Part of a small language model's weights.
Size: 16 layers, width 128, 4 heads of 32, vocabulary 2048.
Architecture: rotary positions, a norm on each head, learned residual scales.
Training: a variant of Muon for these matrices, 198M tokens.
Each number is 500 + 25 x the weight over its row's rms, rounded and kept within 0 to 999. Layers, rows and columns count from 0. Numbers have three digits each. The size before them is the row's rms in percent of the matrix's.

# layer 6 MLP down (transposed), 320x128, rms 0.14, rows 225-296, columns 0-63
086:461510500504495543527524505503495497527496472449481486530482521492501486495513483464509529533474461501500509513523458484595558511450454500500467525432466518471519533494494547521501477493467506
098:448451454514539508508517519521521498508499486519506483449499479509498499516517504526502554481521492528485515505527521530490510487543516534526486512505526501500476482517445503530508458492454496
105:470514509476515524512473537476514526506473517499465532477481500524490522541471530484464512515509518501538520516486504478502518496531528487522504545494557519500493506437483528498540472533501493
098:519520521537495505484518503474572508505475504461474465529513517493484520529535479502456485493493499494494478537501516506490565517477488473469531542518471475462504520463577458525458483491484468
104:497500508522491525534508498519519481502505452539514498454516491458529470481516462475467491520476511495485484497520436536518479533494521524472550477505504463537504512527480446504532522503542471
095:493487564436471497524479503505546522460500478521470515505472498486453532495507543469481469475467497549545521516446495489478487466471524531490508519513506443464477469519477497501540483462515498
102:514486486501474451503483495529483480527477525518480482480513533546473484488436478520550515487497493486500526495514482539485516478541484524516510557486517534523467525486492542520525480542491494
102:495487546487506521491507513459518482487504510517458529541534471504459511501457521486515483537463459517485491538505482509486515521507471500480501508488473468495535491525504498497521477491490525
105:526501500498452471510520486470453488515479508463495492528486502510461529518523496502491477495470512448496493514504511506476475547533482445467463570505453514517429505516486525522488540523472506
093:501491522486483466502510507507452517468502500480459504459511518510499499494502525513525501529500522529459500490500506502454473494478451497493492452493481468478484526491474476472475537464488510
099:465494508513499501470528447461524474546510477466474555522480545521542471505526451541488529476490519546520451505490491522487517498462541514501509513512480488493527480506488489524516489490512480
094:519521518481511541548521522480500525493515513513503550476534527498490500486522512496482508444506510521478550498517514476510457512504496510513549517485559479503500496500521519514493495490547498
099:492483495507538439524469507540532510501546506466497475523503475488526476464473508479502501514510550522485531470476578497520474516525493513475507522508506512525521521471482492573506489490506537
098:510488463503476534521493477492484474568465514485512536509474493532494551522486504486508527503509474516536522501507464504532515485514519476492497483510499488512493500548512465541499522515441469
108:480531552507516509510535508510512485557554507518502534455459458494499479472453455494458508512498481489542517514516462524478472455465518503524476483490456496504479491511486472478480522567513489
097:484503541548486513467493441522473485474512515496477529540457475459513514466517500501457520534515471498473498550496447478544424497508505488461467473493506519498516506516520505517469466505520547
108:501520531522477467559511475526507492455495493464532510495542548489523544508538493487519480487494497467507507545531506487494495484502481518498504506507561517476504502467524515496498505489486475
103:446513472500509542509490506535522517489494524510517546559564507460481503500519504521469519528487462475488505502487512507499524483455518509509446496529533499495495504488518512505486480519486483
100:545482470505463508506500582545481458502493460517523475497520483537476489494535484487520514480547502500562518509532492534467496464490472486513496457521467520481497498493467486500499485503509477
103:454487496466522498530521542529473518508547498538502494525470543491522509491537463544502577468545469495486499466481521504473459497499495508547510467509461516499482485486467517524473498470487477
099:474479540479508455523447482518543499484521536524491495493477503518500509490508463478523537433511539459480529493534528510502494486438517486490490490497483487529513531513490508481524522534482493
102:497523523444490524522490540446542568501532491512508486510466513494507481458516506471528502454542506490514440522504519557526500502496523521507495508494510460447509490510474487483527515465514525
093:479459477509488498478475504499521504490477513468506552510491493484489464475472430488481453480522518504483486451458485502513497498461437464545496465506466507477496484535484496485496520523540485
105:500513539516493518462507503467518542508519443540512482509499503524487475502463478485502450506494511520480475523483473519523504509506511490497469488498462483522498514542574504471477469478489510
100:496520526505450520528499535493521493509502533506494517489487423470512482494521496477488520481523468473518508502563478466504440515457512466489519490518485468500463513467512502511478509527511502
100:487479468529455556508499524513497477489485499485452481527532508518441523538539478498483487475482498521487495484500530530514468518513491514532502492497535507478482483445539524473501502501510521
100:470512482512468508519514523519512502515532484527536463511503497516485480486585458495511506470502497527520508532467483453550459490523497507504476483497505511515503515488501488501541499479496493
098:489478481504496476490553486497505522488507497537469505488449495504479495505445472503505511496505528506493541499501474482515523499504522543552507457542515511498497502508496493490499477550496486
095:524518520522512535553526524492474506553470483467514492504495499523502412498514510458485499449478532521531519479535506516464491515496461499473514479450438500508512513507518478532526507505510511
100:492465525498524522512468485526498512484461449535482471480518459479491522513508455521506491492456518522503538507504473503501458505500488477478506532513520506509494533477466484480529496491509499
106:494501469445497492510516542490553518503515529473499506529543492448514490492557505499531481523473495484493500511493506496462505522510482541482516533522495470505541462509471485507497549559515516
095:480549456497498506465527524478526531486553499504473520493473530532471518520516468504529485520494481497523508474487516489475511499502474510530489485480513517540518463515487517491518538531489484
098:488533514484511505497498465488519504538533489490550515477495457487512504472504481489517492509487482481501488465526445495537470467478478522507464451483477500512489519505499483513459483544461489
096:430524503498503483499491502452525448501512506505490481437531531498526481520468472483499520519504533507495519501474515506487464552511534491547508465508504520486492531494502513482503476472491518
095:534501491493510452549509470483501470500521470467480521492491481455467507485471502479492503486531525505495481439495507477514496432487479537520452524513495524534516507499524467491502470512522513
102:470481533475490493536503512497484506489485479504499498500460491475497513456479535448473540498473494472475488547544532487529518497557504525526507508466543470518527477493518486503524508516524489
101:520466476482473527492515492507559480498519531485496434470480571497510486463433477469482514510481448469532493530528471532527496477474511502486509549501524517545497543503486478515484498516456492
105:471479500483490543479489490486522528505519517499520488475494488509512475518487494492498471486518479460513471510547463481503457496493514458539474496521491519520551446544500501454485507533465500
098:542500535512555486548530473456518547498547525471464532512473475529520494489494511528489468502485505498511483486457464500496517508500537490448542493499471487476509508491529531498495485469532514
102:485479533541480485484489538527536515472501486513497450521473535469511470516472523509469473520525491519507502502500478501529512481491504518507503477510502477519491505513505530471482521532534463
099:539520482453526492541493498490502529500530513461509475535528507532437519500515522450499536490519517516475517514539527519498445478492471486511513507471522538492504506525528528498535499479522517
092:473500484496481458471530530498517472502510487492489503517523472559486489481479503485532468432536515532520535472526506493440510474461482525458457476432486468436494523498522482516508496522491511
102:487513528516541470501460491471515553504497522479496509540509513546502535422493486502458473514510504535463445493499488492518506495521463477470537465488500498478513512485522515510479501519456513
104:463486486469500534519528490481535507532480489450483526550507487472506490497504496545510493474522512505496516545493457503479511500487510523495453480471539536526533477451510480500455508554459529
104:495535461537500520501482501564499496508480532484508491472461551481472493522495499481518524485485550501502463502472539492519504523442513501546473502512494521576499488469547491498533520520474489
098:503460471504505496544491519555492515510470477473536488505533470514490477456534455499512501491516527501458552537490497506494523496462498480525482507533503438504522478508472463552530537510459480
104:503526510502439496516512452492455486511474540507497500485484431504529483525485516503502472527502479525458508476517535474507497536523498486473492473506528525512496496509468512484465519493514483
107:505506487512487515522559501483511501477475517451521504472490501469491492571438478518480534517528517490466485510518476486523516457531470479490505487533500519492490499495490468519461511495519462
104:508515507482516509464507538476534451501516486480476547505513518464506514513527509511484442470515530462477469464475498471453527508508491521453517513509504495503487518524514486478486471493463468
100:502503488532451492514492489482485479492496488442514572514502521538484488477534500544491498460501514522485458502452463423510486500503442483474511496534494511526480461529500458492505514499475514
098:499510510467498493505493501523479529493484514528494487476488515487521497476471539545487490493525503464511507481490486501514496547543540477481502487485500459480495459487481516464483448540512490
101:513465517520511466504463450463488503491503500515525510537499477499516488522500512472525551511505500507537500484507474471503518482452529503481496531491500488482491510506507515498508465538517487
099:524517501523556509534496518513519504484487472521507545545511447501450477521515522522466559540499525471485458481545506510499530483507492503478459477490445492516500505518491484501522493527513482
106:494504504534505505488460495494541540510499560509497544486453484477498467484533487479448538515503459499484489525495510472466510518505499509478497537508484480511505467483517531482479476488467497
100:517500507492473503511502473526485507480529535491562492488503497490455485507486542472530522501496533485520528510513530517512448525516523507499472502479473504502505512511499514508463472541534510
102:504494476498536502506479492504541518513476517459488502535532475502457549474494486533532540520490515482505503461512534518504495515529488454520522484487510559493500506531485519489557512519515502
098:561516494497515506488464495503536477500477489507541467510461486461466534470482490527504519524494507533476521517495522478488464491469460512498490496534459496511533557478504485493500509488513479
104:470515508491481507492535540484484533516474526489470487493552498431535510485533506502482474490503491482470494496483442473519521560524534526517467487507535530492515487497497514502451510517494495
105:527511493551524489464498489458487500477522486496472492512533503528519475496493469523460466519486518484500503531520494506516527479474463475515451525461513451497469481495464489501510482485480503
102:511486505459540512461555456519545449518502489547488494561518508476526498496488469503520492445496468518508502463486461507519518512471491480528538479529511477504512504459475502483495554483492533
103:544528487486547456528500471506481485514473503552485474462519494500518525486553484490507486497499476511503506493525495532501552515456507528511504499473491517510482527519451529481511534523511487
097:504516490493445507477507512515503465509540483540495486494498521512538513499467518485496511503502518484456499499521495492523457533545512503498521526445485498547533505503515561489493501450538519
098:556533503506486508501523481466510480511489498495508545517548507484530499537531532478508493517499482498492559494527471503505463521531507535502528494482531485492491573528494459498472523512516497
105:492512504513489513499491479539520550538497485508532452508509505514547524450486513482473452517501530505471517521515535513486491458499507507491481495516520538485459463457478515496507487497475510
098:492495499489457493453520521540506513554479494493486470468479524499516530506529466519506514564511481490483509469471487465468545483477557479475495500549487475542479488514524507474498502516480536
105:511469493472544476495422457506521452516493488483525520508538483507487470492502460494495533498492464509521535553530503502484488496495486495508542526522477526485470517480491540495544478484481500
102:503499507507527523518487488510449508550490533502468528484521484525468501492509474511507521479538520470528536502507498538479496519461508478540490532516567472507491508488512441508535527544526463
091:484531471483499469504492502474474559522508524522499565485543448508533496495534517500489508537516493507524530479558512495454506488515474475510452528475528496525470489538482545489484529533478521
099:506485519504540506508536512545507516479467516498503478524499507558470478464460470514457475454474494482495433437494522591489489442503501492472515456530497518512520488539508477504511480493537461
099:540466521497500480524536480525466517487528475507506524484517510501467468533472566519516488533499502533490485466536490508514551511496456451537507512492515510514497488526482505495500479526500555
097:547511526450477500483508485520502496505497516500492486453503508469486524514485492477461487573533498491503467490476474511477512506500516518475482507505514533496431534444527497555511498533520497
094:505536530511517520456552531489526502546489481550484492479515491505512495521471507493465476519470502531526479502480493502540537543510510500522560542479493489522475546494511463496501482503481549
# layer 6 MLP gate, 320x128, rms 0.223, rows 226-296, columns 0-63
098:513492488537506515529482486490531477502465462503552453488480495504481457506559520478488481515543465486471528487527497521484493505544523524482541499483519496485482528479494504487500471478480551
103:516538547500478513517519539488480499504516510489510507532509537517477484487482543530511486489490493511553554512513460479539519495544488495518521480470507506522462480532459507445541505493476538
108:483475499457512529493485535485518503510505515492491524509502522484487518499489478477515538492501473495486500512475486521457502509548450524527487465468465506526523482488462530499496536498530493
104:471515537516551470517534498502508525502504514479509529511483504489543531477479497511494512534483464469537492490511522473498504481515527516444506527480509497483492526519532531489464461495528500
100:525524454489519473540494494536523475514517494493521471516482493456521501508471507517476501472511512490582494461528489533487521489503496488526521481468487456466525498453498528488448511476450503
098:474492512475497497507477538506511489527477484470521505504522506502461481498480495523535471510472518569462463510503561474456494465461501511492440477507495461533478498474556457528474517499478497
099:501476510437485486515518457473480530494534504497492485494512514469508500503478491447492457520481498479484467520479520537507530474516507507482470460471514501487531502495498511509533505514543511
099:497469493498484499551517466477517453501504508543465518458454495568484457469472525516512464493460499516510450520460521515464517536504524528506450472501464530521525474527533477508517494514478492
097:542448495547481555516509532509493508544543522507478526477490488541530493482504504495498497545500494481498483507475467493497524510485521486476520521491516464516506563542503478509553472535480539
097:549510482497473504499500502480469557473500516476489504490491516521468503495455459498523517512480502494514535498466456544483506500510471471502505470466499517482470510513534505527493502489510493
088:537512482485511488505482484497505523502571524492485525523520540503544532526521546501545494583549494461515486494489498502526489509516478505507499498451517496485514518473503533469492492517550509
104:533496502512474454470521504553469459467532523494492506492482535556483521520512469468509496509473539563523485490508529514477463518490475472509517519477510500487555515522493525511527496524480502
097:503546461521514536527517487509496472511478453484502457486504485520527492524515494489520488490520515469464510489523541468474513529486488483527438485449484519531474474497528478543515548506525479
110:496547501500482504510529524496529498494476488497531483558529513477507490515538497459471525476516499504539475507512494473475487504476535491510451461531511510497526478508487524480526472483468492
097:531486508531536492491504507560513516466543503475487435495458526507492543510516462447488479525501511492493533497505509518494533472483508507485508484486503500491529505531503509544496499456524579
104:540455481547487447513493470478514496508472500532478502499517519557510484495535512494512490511571515489508466482507530472519478523485512509475469494501472516516466502537472564509464485485509472
113:474488476487525492464484491554480510497498527508507481472540497494511440509509498514503520500502518472559466502506506462502528485484504518492478521511476512542495521480509506494500507534502485
094:517479488529513494492470460512520503491488498436476502481485504514486502488515457490468527461524505485477540465475468507507490527493507542512534550535489479521452533496488486514470535515543499
101:500545498527531522526512471454504455536471547525507472476509449495459490522518524466493510442507496542528499467518532482510533473496445505480526496517498489510492505526503489507493529456508483
101:495475523495489495541528522468473532495470472491488478502491521468469487511476476509473502495500500500451464427450511506516458536485523477513539507481497526477519482462511489466520525460500498
101:508506467455480525491450466482495493535523467484498501508493491539500518578517498524503497509540483495518503460510505489516470478498498518492477494531489470496511519483539520492458490470440516
099:483546507518478520471514457473518516515465457505525514518490489489544472505487506486535562521514502471478514502493475512482506453508490529461514494499492462532519504482482559518500474494534501
100:495510460480506500508533530473491530528544483499478496473508545519496452491505517512498441514500506532509514514494523485478489487486512451524442446471477480507522471464470511513526504513488495
109:502473514504482499550470457535492485513478493508492482469501467498503497516488465469507550482473548510513474463528446546495515514503498498502506519480502548494489523480455479497501474530536510
099:533503534528512528528496496516552496496518528540493501483486448516534472544506509515529452508504474558477509521508536471519540513505502497521512497479515465513499518456468492508519501481472509
108:496477446518527478513483482503533512537486452531472475477539483490505482474459542516538464490501495506497455506467505504504493512504508513522514490508511549491506513491523521489533477557471509
078:531464481502538475552522532502473500490481484487524509496478530503531496499516469510518510488451528519466538537497505474541481527477489477530519515535500519509500518514482470533502465484481509
100:464499459478542503493473492497505526471557465532510449485472516526499467522492515508515504526511526501479521480495457507466539513483507487501484499536487486526472509562474519492527534524541540
093:496523513496495488529520506440481488490519531497527520472457525511518522473467506523486560459503446493450477445501502478503531467481523462493509522443483480496484553468490510512515474507497502
093:485455500500507532498497440522485515502493473511452460518518503492508480528492487532507510461496508473528469491547474520488528501527442498486486518456515492499461516538514498505508471507491484
092:474491464485492461506483502459496463452514521490460521508527496518490498485466479496499483483500507502437461520473505486448485480492456533514503474505508494517506483484480507506481512489450460
093:509502480462450450533487479481470486488544497461495496509459494542464506498538474495512544523530508524511500522457492537503485485495518489522518486495499533545548462499485467500472509479474482
098:493544518479507499498497488518528533504504507479487551468509546552551538471492476468507521472544470515513539502525508496489479465536481477511479526497462529490469482536486488451477488530516500
102:506496467499475480498503511506515493522534464515510475515467463522499505511475515502464444501479526478499450511499515467504467492518516504470468509508481466496474498534515506501488503554481545
101:516495518506489493520502512477509516452520520511452469432513479492479512465476500525517515487524487503460510463518489479512470489476487500469519525524498487543517492484515496497529513473455474
097:551487505494503486522473463502510472455493530484555484520498514509492486513527491510527524504539505481510524483516485516476534547505493483464559589494479483502503475492456523478499523494492465
105:470554449481493467520531519493534479518521526506524509482433521518393512544507505519542492506513494495498474529483506515494507486495497527483531523484486499509487472522507523501461489470529516
098:472474491521493497486504521482504516508504560495491484521488496525507517454487453520498530517489475530508473474468495473500487496486527485490507448502522563499511482521472492518529499506519474
102:501509504510458483506487491477512494504481481544536524497536486522498524530497508464484510465484467504466484478475490491563522497484471494517530462517465518449523518530525515496523466496433539
104:510507485488496527488476509498499515469515490482443493496495508504508494516531511471535522522510477493491501514464480510518488489511462469441521486502516485462482535507443514460515512542484499
085:485513500522485521513490511518489461515514517524535480517471526556483484481519486530469500466563540521510508509538476490497493473471501495521492510496521471456521513479490506500473532564447480
097:543463520547499491493476473515497477479531521497527549536467534519510529472505467517533496481523472544513478490507525475542504549487488475481490541464463487537505533513489461489448483452504523
096:511483471513464509522458534486521535482518489501549499505519534446448482504482498522479491548491506487532491535502523509515509479539521482493478468491506497506508474473452512498483481504476552
101:497510483487505480449523486438456478514505548464485515502511546489487502506465532522485491501549502546482480505563492490487506495554509491462506523455465454509548471491450495522487486512504515
097:499489502480502503456555519505483496480542485491494449517480502526475459516520481495511488501474506455499438543496504505493531500524532477535453520467483480493461463507527481451472522539534509
101:532486577538500493507527480554493502482504509489501471510500504484508511513500505527509508513509503451495483488512524488500475477498487503522481494460509455507544473471474526519523530471478466
110:521522494520494547467455538539474496464492475521497537526497500508458499501505502526517500470484452554482498498505503512459516552544478513536488521510488470483497503503509540488534506476501520
106:489539498513489530539486483531500525564476508522505510489484458508494478489477560444491441469492492482501464497492533526477521496473527492513428487496494530516522504506506480500465503502549475
097:495519494530483481507504549535510479509530520507523485506533470492498478519491502482486520530513516484576463501524529498489501569540520502445514454503536483518517526520492521510495451533497553
101:504455529484512453504515521466495523493528491487511504464508511479515468493516444494463476447527498525481529509506461504495483536537545536481507516493492458520488454487529494496498494452488510
103:484521493504483547461478498484465505502494492556473515501522462560516503496470503457456524521518462532529503455507534525505535539456494491506446485471464515486505476508481469529507518515522464
104:511483521522508503499490482511479492451501471471490493530477514530469535539472472486531484549490508480503436469468501495523528516492486508504536455531518509465508527478502527503494535563499476
102:489487485506492485507507464543489465472501480500514481523480479486476531505457465494480527485504491496449497488562508480483517516504518507509475458481488528531496523479502480514505519472455457
100:468485484506505490491506521538522480517523497517526518537539447521491507494500481525510527486507490488532487468473494486500441544535538537526524492474509495496489489433521499491485493531434475
108:488488507496473441538481495539470501521470491529493517471519509456470489509487519529487502524535503450471564496504538505492484451504534476491485495523537491525519456493507493568545492459474499
106:492471532517496486490519512496539444473497460481491485512448478534508508478455483540487500487459474538478471505494483534484526467464527493499462497475512481507484517522460512510486480516527495
107:489517465480526483531494444492517523516473527513478475468486472520522494520508527517472524542523546523518534471494516534483466471513462484543435510458463500448488479501518470512484496501524497
108:506581508490467501490502488473500473490472469525490481549510469548446475511520506444514518538494504455539507444497487510513549465532476490486493470497518584474503510515525545491503502479467485
103:506489529495486514496464536540462538492503461497489524481483499518514451516529468497518476522485494483500504484523501535504470534514520519520502516517560517440491459500476526525541504523517475
101:544526472559454520464521507525486541524547509512505504481491489465512510544470481517466538510486498556528470521489497494483503493489501534467480493512485510487474528484482528513511489551487491
100:487526517497506455485495483467508459477535488480548474552491525491500504500523538483503494514449488503486501491515499511514507508528487492513489481438418490514537464525527513486502486512526494
105:519486499468495505539497424482529490499508522490484524458490493486507521510497512477519476446491499481508505441504448486510533521526493483478475473536530509517510490531495455509507518489534483
100:492488472468522511524531493478504510523507469487502523505502535520490507508504514445511474525496552503465515485501489465438492495483478522485456530484541538530501501503559482539477506498476535
093:502517460517501510512459497529475498504515507521475493490496536531518532464517524512519528483487492510538504523502512528473506502491480543517514527510481495518531460543513461525519534544458537
106:537481502501509471531494476466456480487490489486454526476522483492503522479512519515498470529453502502495530497507492516517554485497504484469513522443485473520502501505464496454521556519502502
093:495507470518521502486489522515489480490500518456491443511516484470438494498479516511481557505485502498483463467491461471458474506523474494451534489487467463486526512491487518534507539526475498
097:497505505511469540538512527483508494477499485458551498531497523552510524500489522456515452521518512500480480527439464499490469487473502513472492526439501466491523498483509515499519470499510488
094:522529456529514506515507496508536519506477498490497498495489525507508492444524483523450507463521503523485511475523505511473513510504529508527513492526465472493528545469532522455486567499488484
096:485494510520455499540464499533481488470513529488473431502504517506493493500469526498509517502510505524548505497545542482482496506462478493537470476494492515532478533499505486483501515454486523
104:467460463505508483500527517506512492515486469482500530520424515519493517495491518535543497510458474512533500525520526490507505494510527544507472484481511508486521520501518524467498424501478525
098:500523496518521494469459456535538518480482501515494458500483512460476566485489520527485497511500467459457512517508494491500486489439465557474508504494500479494489503496489491507478481534515500
# layer 6 MLP up, 320x128, rms 0.238, rows 226-296, columns 0-63
105:461508475461495476493551451497489454461488498506508486484525479523514507521488473503513521497486457473527513495522461485497541532462477458501499472489506489484536491437506495512551551483521459
104:491469470567478507522467476551507541492521492500492516535497511464524499527504488505484512544491519502492469481463530509456497495466515476471471488552466476512532520457478485504483551462516478
104:498502495524535509487497472516497476488485500494511471509485474529506484488507449485519474527516530522534522536517511488523495496465581461482535478512493534475549501485530473539503470493530533
105:460509513489511512549504512471501504472536498542481461448502456521505519509503495501497472528450459543480476518500544515537446517472493510464508538544492514511489494511486512521507471493515481
096:504483530466471504486500519528506489528499456502535477549517535530474489535479512506473508531519540483477512500524523499484488505521498496501443491492482509508521497527543557485459438481483482
103:504472497545480519508498489477503485483551530487504513493461482429446523493541506499543505511495469508533532476503530496505520494516507537525489481482484557527496502498458471498521518500520471
105:464497522530498515493512509524459488518525433486466518485505467464491477554472555486500507547462496463533509499511476525499523488511480496528469495494486524475496480486468516500486533511504496
100:545503509499480534464526503474491527541529541500534537473453512519472525508493486486481473507448504525528495449460464459478488479479492521479518480497508525527524436511485505538499485516486476
094:513466504475444526468486486528534520514504515445489536552493479458534458533502479487465486507515550512494525498477517494480511509491530485492524510480459476496531480517500503545466492499514539
103:482458498508505495485534486516515505509469484464538513517525478473507470468495457471527470521535520493497497529495467515542498477478538500513510493485505518459503424515499517471532513489472468
090:504466496480512445535523498506500527460548501527489559477506493493532465463483546523548516558505507476486498550512505506523504488506497503473519495458494469478526493483495508478497523511486505
102:532535517519450490529562495471518512491484545516510539481529520506506501528506506521494525507534527524529538490496492490469541493540507490497513483514491498482485503504497485537529575502477492
100:518512501497502502512519493497508520528508481495490488509496505460513476496480510449477466534470508497506533493480465463531513460482477515478548514508499458469511535526490527475485463482475506
103:472479547522481514499447524498500487493502532500469493507464532482538526475464490503489531463480500518486503481484458531539518525460504515507480496466528464525485520516513465550524498481538520
094:510508507559509523518471450473514507482524483474465474489496520522457485484493489518473486465465490540488417538512496469449521545509520492501516471480485512497495486493491466499523507527451476
100:537512520498479521499492478519457491467459512466526506457526478477512496507462510479582493486478532518506482472509469499529458493528496527521487472501523519504499482529518467551521450479517460
102:465443487501543462498505480520520532518500523520520508506524481514537478477485497483522497497472452500483512510540500431518473448488495492495492499530529510459527522553483535503486495446491502
105:533464494515537493498534552498488501513494468477505458452493539523485524460523498520491465526551503514481499482514544493479556463507496469505519502507521503480486518465476450450489499506492485
100:503533512462472509494486548534496503509502455500553506504489536491502510464527512502500511491520486492478493515500483514515507527539505468519508499512534568479493488501476518486512439531454508
101:511497536506544447467480494518521529517499483483503500534494537493506434466509485522494459465507536498498508487497490491489482498541514495504510514497499508510512498427505512491515458483516462
102:533483514505520478522533573494521514497483476494482488478527436488458482508460544466505529494501481469487481470458494463525530490509498477452488481481525527536486493545473494511518503517458485
091:515525472488461515497470472499503511507536452528542529515497515531534497486489491492497525493473507509473489512521477485432473518502446494481474495496477487530531508505502538512526474546550467
104:512496508523531483502505507479519510488501494500494494503473516482530513498575506496500530491506530541499539499428465508460499507518526490509475479489469487493515530533496480479487505483475523
107:555534475509497520547475517492476469502502445535478458485511511518546517502556477528533498502506507515511514505475441477485468506514505457500531527502457481513475529523491484484498470512514494
099:557501501490494539498524512516552490506516502497494510462474505521524458491475505507507505458464440534492523505519515474488532518537502486519499480521479471527502497525482501497503546501527494
103:467480496570495528477493487494545494539412508550502484503462520479502494456460533512517501527511512496525526528481536480547467505510479512508469457474510544492510526497490489509491488504455534
079:471534509514467521443471467495524509496516500516464483510526473497474502508483540510455481510560474495528465466481482533446510485526519512484464495471507482481505485504517512474501530526518491
098:530542515450470478489527516514534517534508494542481446468528526505460486503510516470506490497523474491511526521469508502525467477501492479462512489489478507562535536514525526460504484535507497
100:544481518508506520449514482525493538474504503495535528511489516472525513480506483454499496504511481513466525543502504519514523531506466506485479481486439505446518512519503490536511513529533474
102:523481499532490518564490482475483524508495467481525521574487547559491482534530462521466489534524488468511515498471501525532507494496520477532484502475462505500519510471476493452506536461524494
095:516493497501490484507543477542493526540528498489490494527482493477555531492492496534494504501491512528493548497483469523501496476461491491475456497473459498533483480491524501507468463499533480
093:507488518458426509496512504511495488506498501566481491479483476501490483529472529498461476550471541541488464514495512535457493467483521486498496478503508484499522504516492543497490474482521529
095:521466468543510540476478489500521492511485474493486460493481542515499485522498526498491494493500491501509501469468526547468510494506509488506465480491517449495522495507470492484479488496527488
098:469482503518494506543509488533512511483476508492448510511486490493467433513504503513501504505474505485457515527447482532508521503497515520501498475473496530477578501496511502481507526464523473
105:502505534495517491472540512488504527526485461491510459491513489507486531519531509474523492473515475509532497515498436522528514443490496487476534455473468498507478492539463476522499488490545464
101:498545519507487487496545521448484524474501488491495510521493516492516493482482475511446494480532476473522499504494474506523503486509519522458493513506457517480534497450496573458517519491490463
098:552467526514516486514555477510472493519501456502474489502473473465507500459546516518476511471483510516494516440468495519480519502494507492494548478457505522462529494465482492501516463511513503
098:530495497513483510493491493493526500477460511491488493514548534495482467490506461528497480494494505500509518551487448491510503487492517480506531542461498506501479532486485523546541505490511527
101:487499522526488525450509543504527514493525506489497466498461503485471505541496498500485457522507558509528469478536530503500512526540491500493469546478528496535428524503499486479491531527514508
098:503523499516501481486461505535490510460477452469505466503535474493484489482504520517480516495494508522523521520522554498492485523484476520473488447475489477531484488493525491461550522492511479
084:516478511491509495496468503519476531536486520497498473509496526467531482510544515495472525546464500503498486537502507510531486491460497509532551548555480527557480507513481508514488516496491521
106:472494497496475493506532507541479548508488550478554539497489504481519492509461531509509500481499496519482491461506531532512541454471489494468495485559458505492478490516474513532495519484509502
100:480460506523527473516515510504486522512497537495497506441518505501541520476525531461479529462526535503499560516506467466442531521518527514504497508522514482521491557496489514471510469530491524
105:538471463504506485473466502519500455492485485523496488483457518500475477526519514492493522516501521470485532487491502472533525468459495505498547520537520521488515503490501528425496525520504457
106:528505522513460499509484465524520500520478489508518454507500495472485510493515505517529521475522520498534539460490472519518469470461490527493469527531503537483513514462466543505556487495482486
095:490498507503531486530543480562490501514468490505531522478527513496513485533582552534519503449506506542480480507555495499489525536482481516513485542510490480534501489507467466507513529469486478
113:503472515487536545540527477507485502525502508472508519480467496522517494535496533498472520510501515500529535504484523552487518448518462486522502447500544515523463475511472494466458528500483481
094:535463490468529499501526467475520522533504498487484473494535473490539552529527484510469517519472506460517507434489505525524551495540544496489495531490505507486504481463484501496473520496496451
100:498504521499482482532463488545501499488477495500550472487516504536499523495511531520493500503502491522505438467489494525520510571523514496455517494496507536589570507504475484511491515498489485
100:448507497475482490490492515481553430490511505510488483506515472539510426477517588527532460489549541475474561509530481473504481542502519507472502485516515500484482504524478512477474504514474479
105:547529495458487485486525426512560501503518501485450478497484464539468469505534509485485447469484520488464516515528494473464548468512513468514491524556475476522480496526507499483504508498507492
102:489502544530499474482467509476495514485522514483498488529484502471518498485481532482473520501479507510561494529504497519528494478473498517435563508528525501535508450481512514495492511501480489
105:510475549546466514467458492467494522496517506459506506492532528480450508505487505492544503519498488510468539530511516459517473492543532490504488501510499517480528496490492467511499473494483486
100:501482460479498513496520531471490515546512482469495507495521543551478517450490519564499503492522470506526525489506514458499505543509481509521480503453541522544497472488525481475500489491501570
104:524491482457539490510494483437524489490507475555537522509544520511495511490535536546489458529472488470497521522499487469500532461527494519499528516476508512536511510519459520496523484523528471
100:528537476470474529498497494491499500436509504513522517526496476498526483432465463524480481506477486508494533547512558508504492492489530471487516503500441501491490515515518469494520506508471534
108:516467487526511522490510511513510491476533510502485523521505513531527492526501440466474525523490557506551504476486503489549537516476454479470499515500492519510460462509492525540503549496506462
105:489519491516456499550501459460519472499522477534469493481518520514472546500512486513514520464497459503475486449476530527507472520491509507479466526497474479511509469513531516517518457510486543
101:503499472511511508476524463495496518529503451477473546529530480523553463515505529511518482544515510534528502508532491457469545543552504494515461537523567512501507479490492499514502511525536487
101:508504505495502559494497483461490498490454524518554480502486516471505511545494527466496478540490511500499482500512483513461523521503544470543475531483517528477511491492472513513504496521545487
099:447508529506494516468531479486515502481529506530519530508486488470494549493461501485552467484495514505458508522540541473494497473504518532492530502504527512510502509530551511545457500482509505
094:527527495493422527518476497467490480506456502490504491506509484494511538496507493514487479447533525522443501478527508517521499496516487501481509503509522508527528510463524460460505537486521493
110:517498484493488470494493477488505560505533472444490544520465478475526476459501532478522513488511500491498519466501495467505482530497473497474504436468534491493518528516446455495491501539511471
100:487510506508486489521552484497496518491517488496515495532487473450466522511518495538476478506522517497476556485485481473478521478471535482510473495481489448468504510528499540490461494511500512
100:451517479472517497496453518553483482472493474480513498480472470518535498502496496517484523473524569495446442485519474436516499503515524529521534468512479499519484491492510536529500484506444496
100:458504462477532552491499490510520472525491525462489502490519533485456465493495458496533506509507562451501505539476489547528453485509478460471501535510519511480483499505458511491493531506522550
098:503474497476515508508469472506494481525465518496491535509510523513450504543504494493514479443481490514491492484540521543493508518475476509487510497515491474526535506498541471476501519477520527
097:499529476565513558467485501474475509511441506524501475523512505511514473487451538510472473464554515490524473471525513487497522531472505489514491471498442488477507573489509491525483499518498493
101:471486528489524488507515471497479453504519498500509508511481507479475505517499495527518445521485501500469485471483475477514525502479512509496494476540524459549553471492476521530522498489486467
109:504529520428447502467529533504470526487517495484505490462541502521505475520502511508516502496509531494487462466505509514507487525532484464520522500488498503504484447515515515501530555516513472
095:486482474426473459498507489515490480471480477515490510540482471512523499487472508491514545498527480508495508545477515529502524484542465499559482521533531499510515482495481471482520504489512457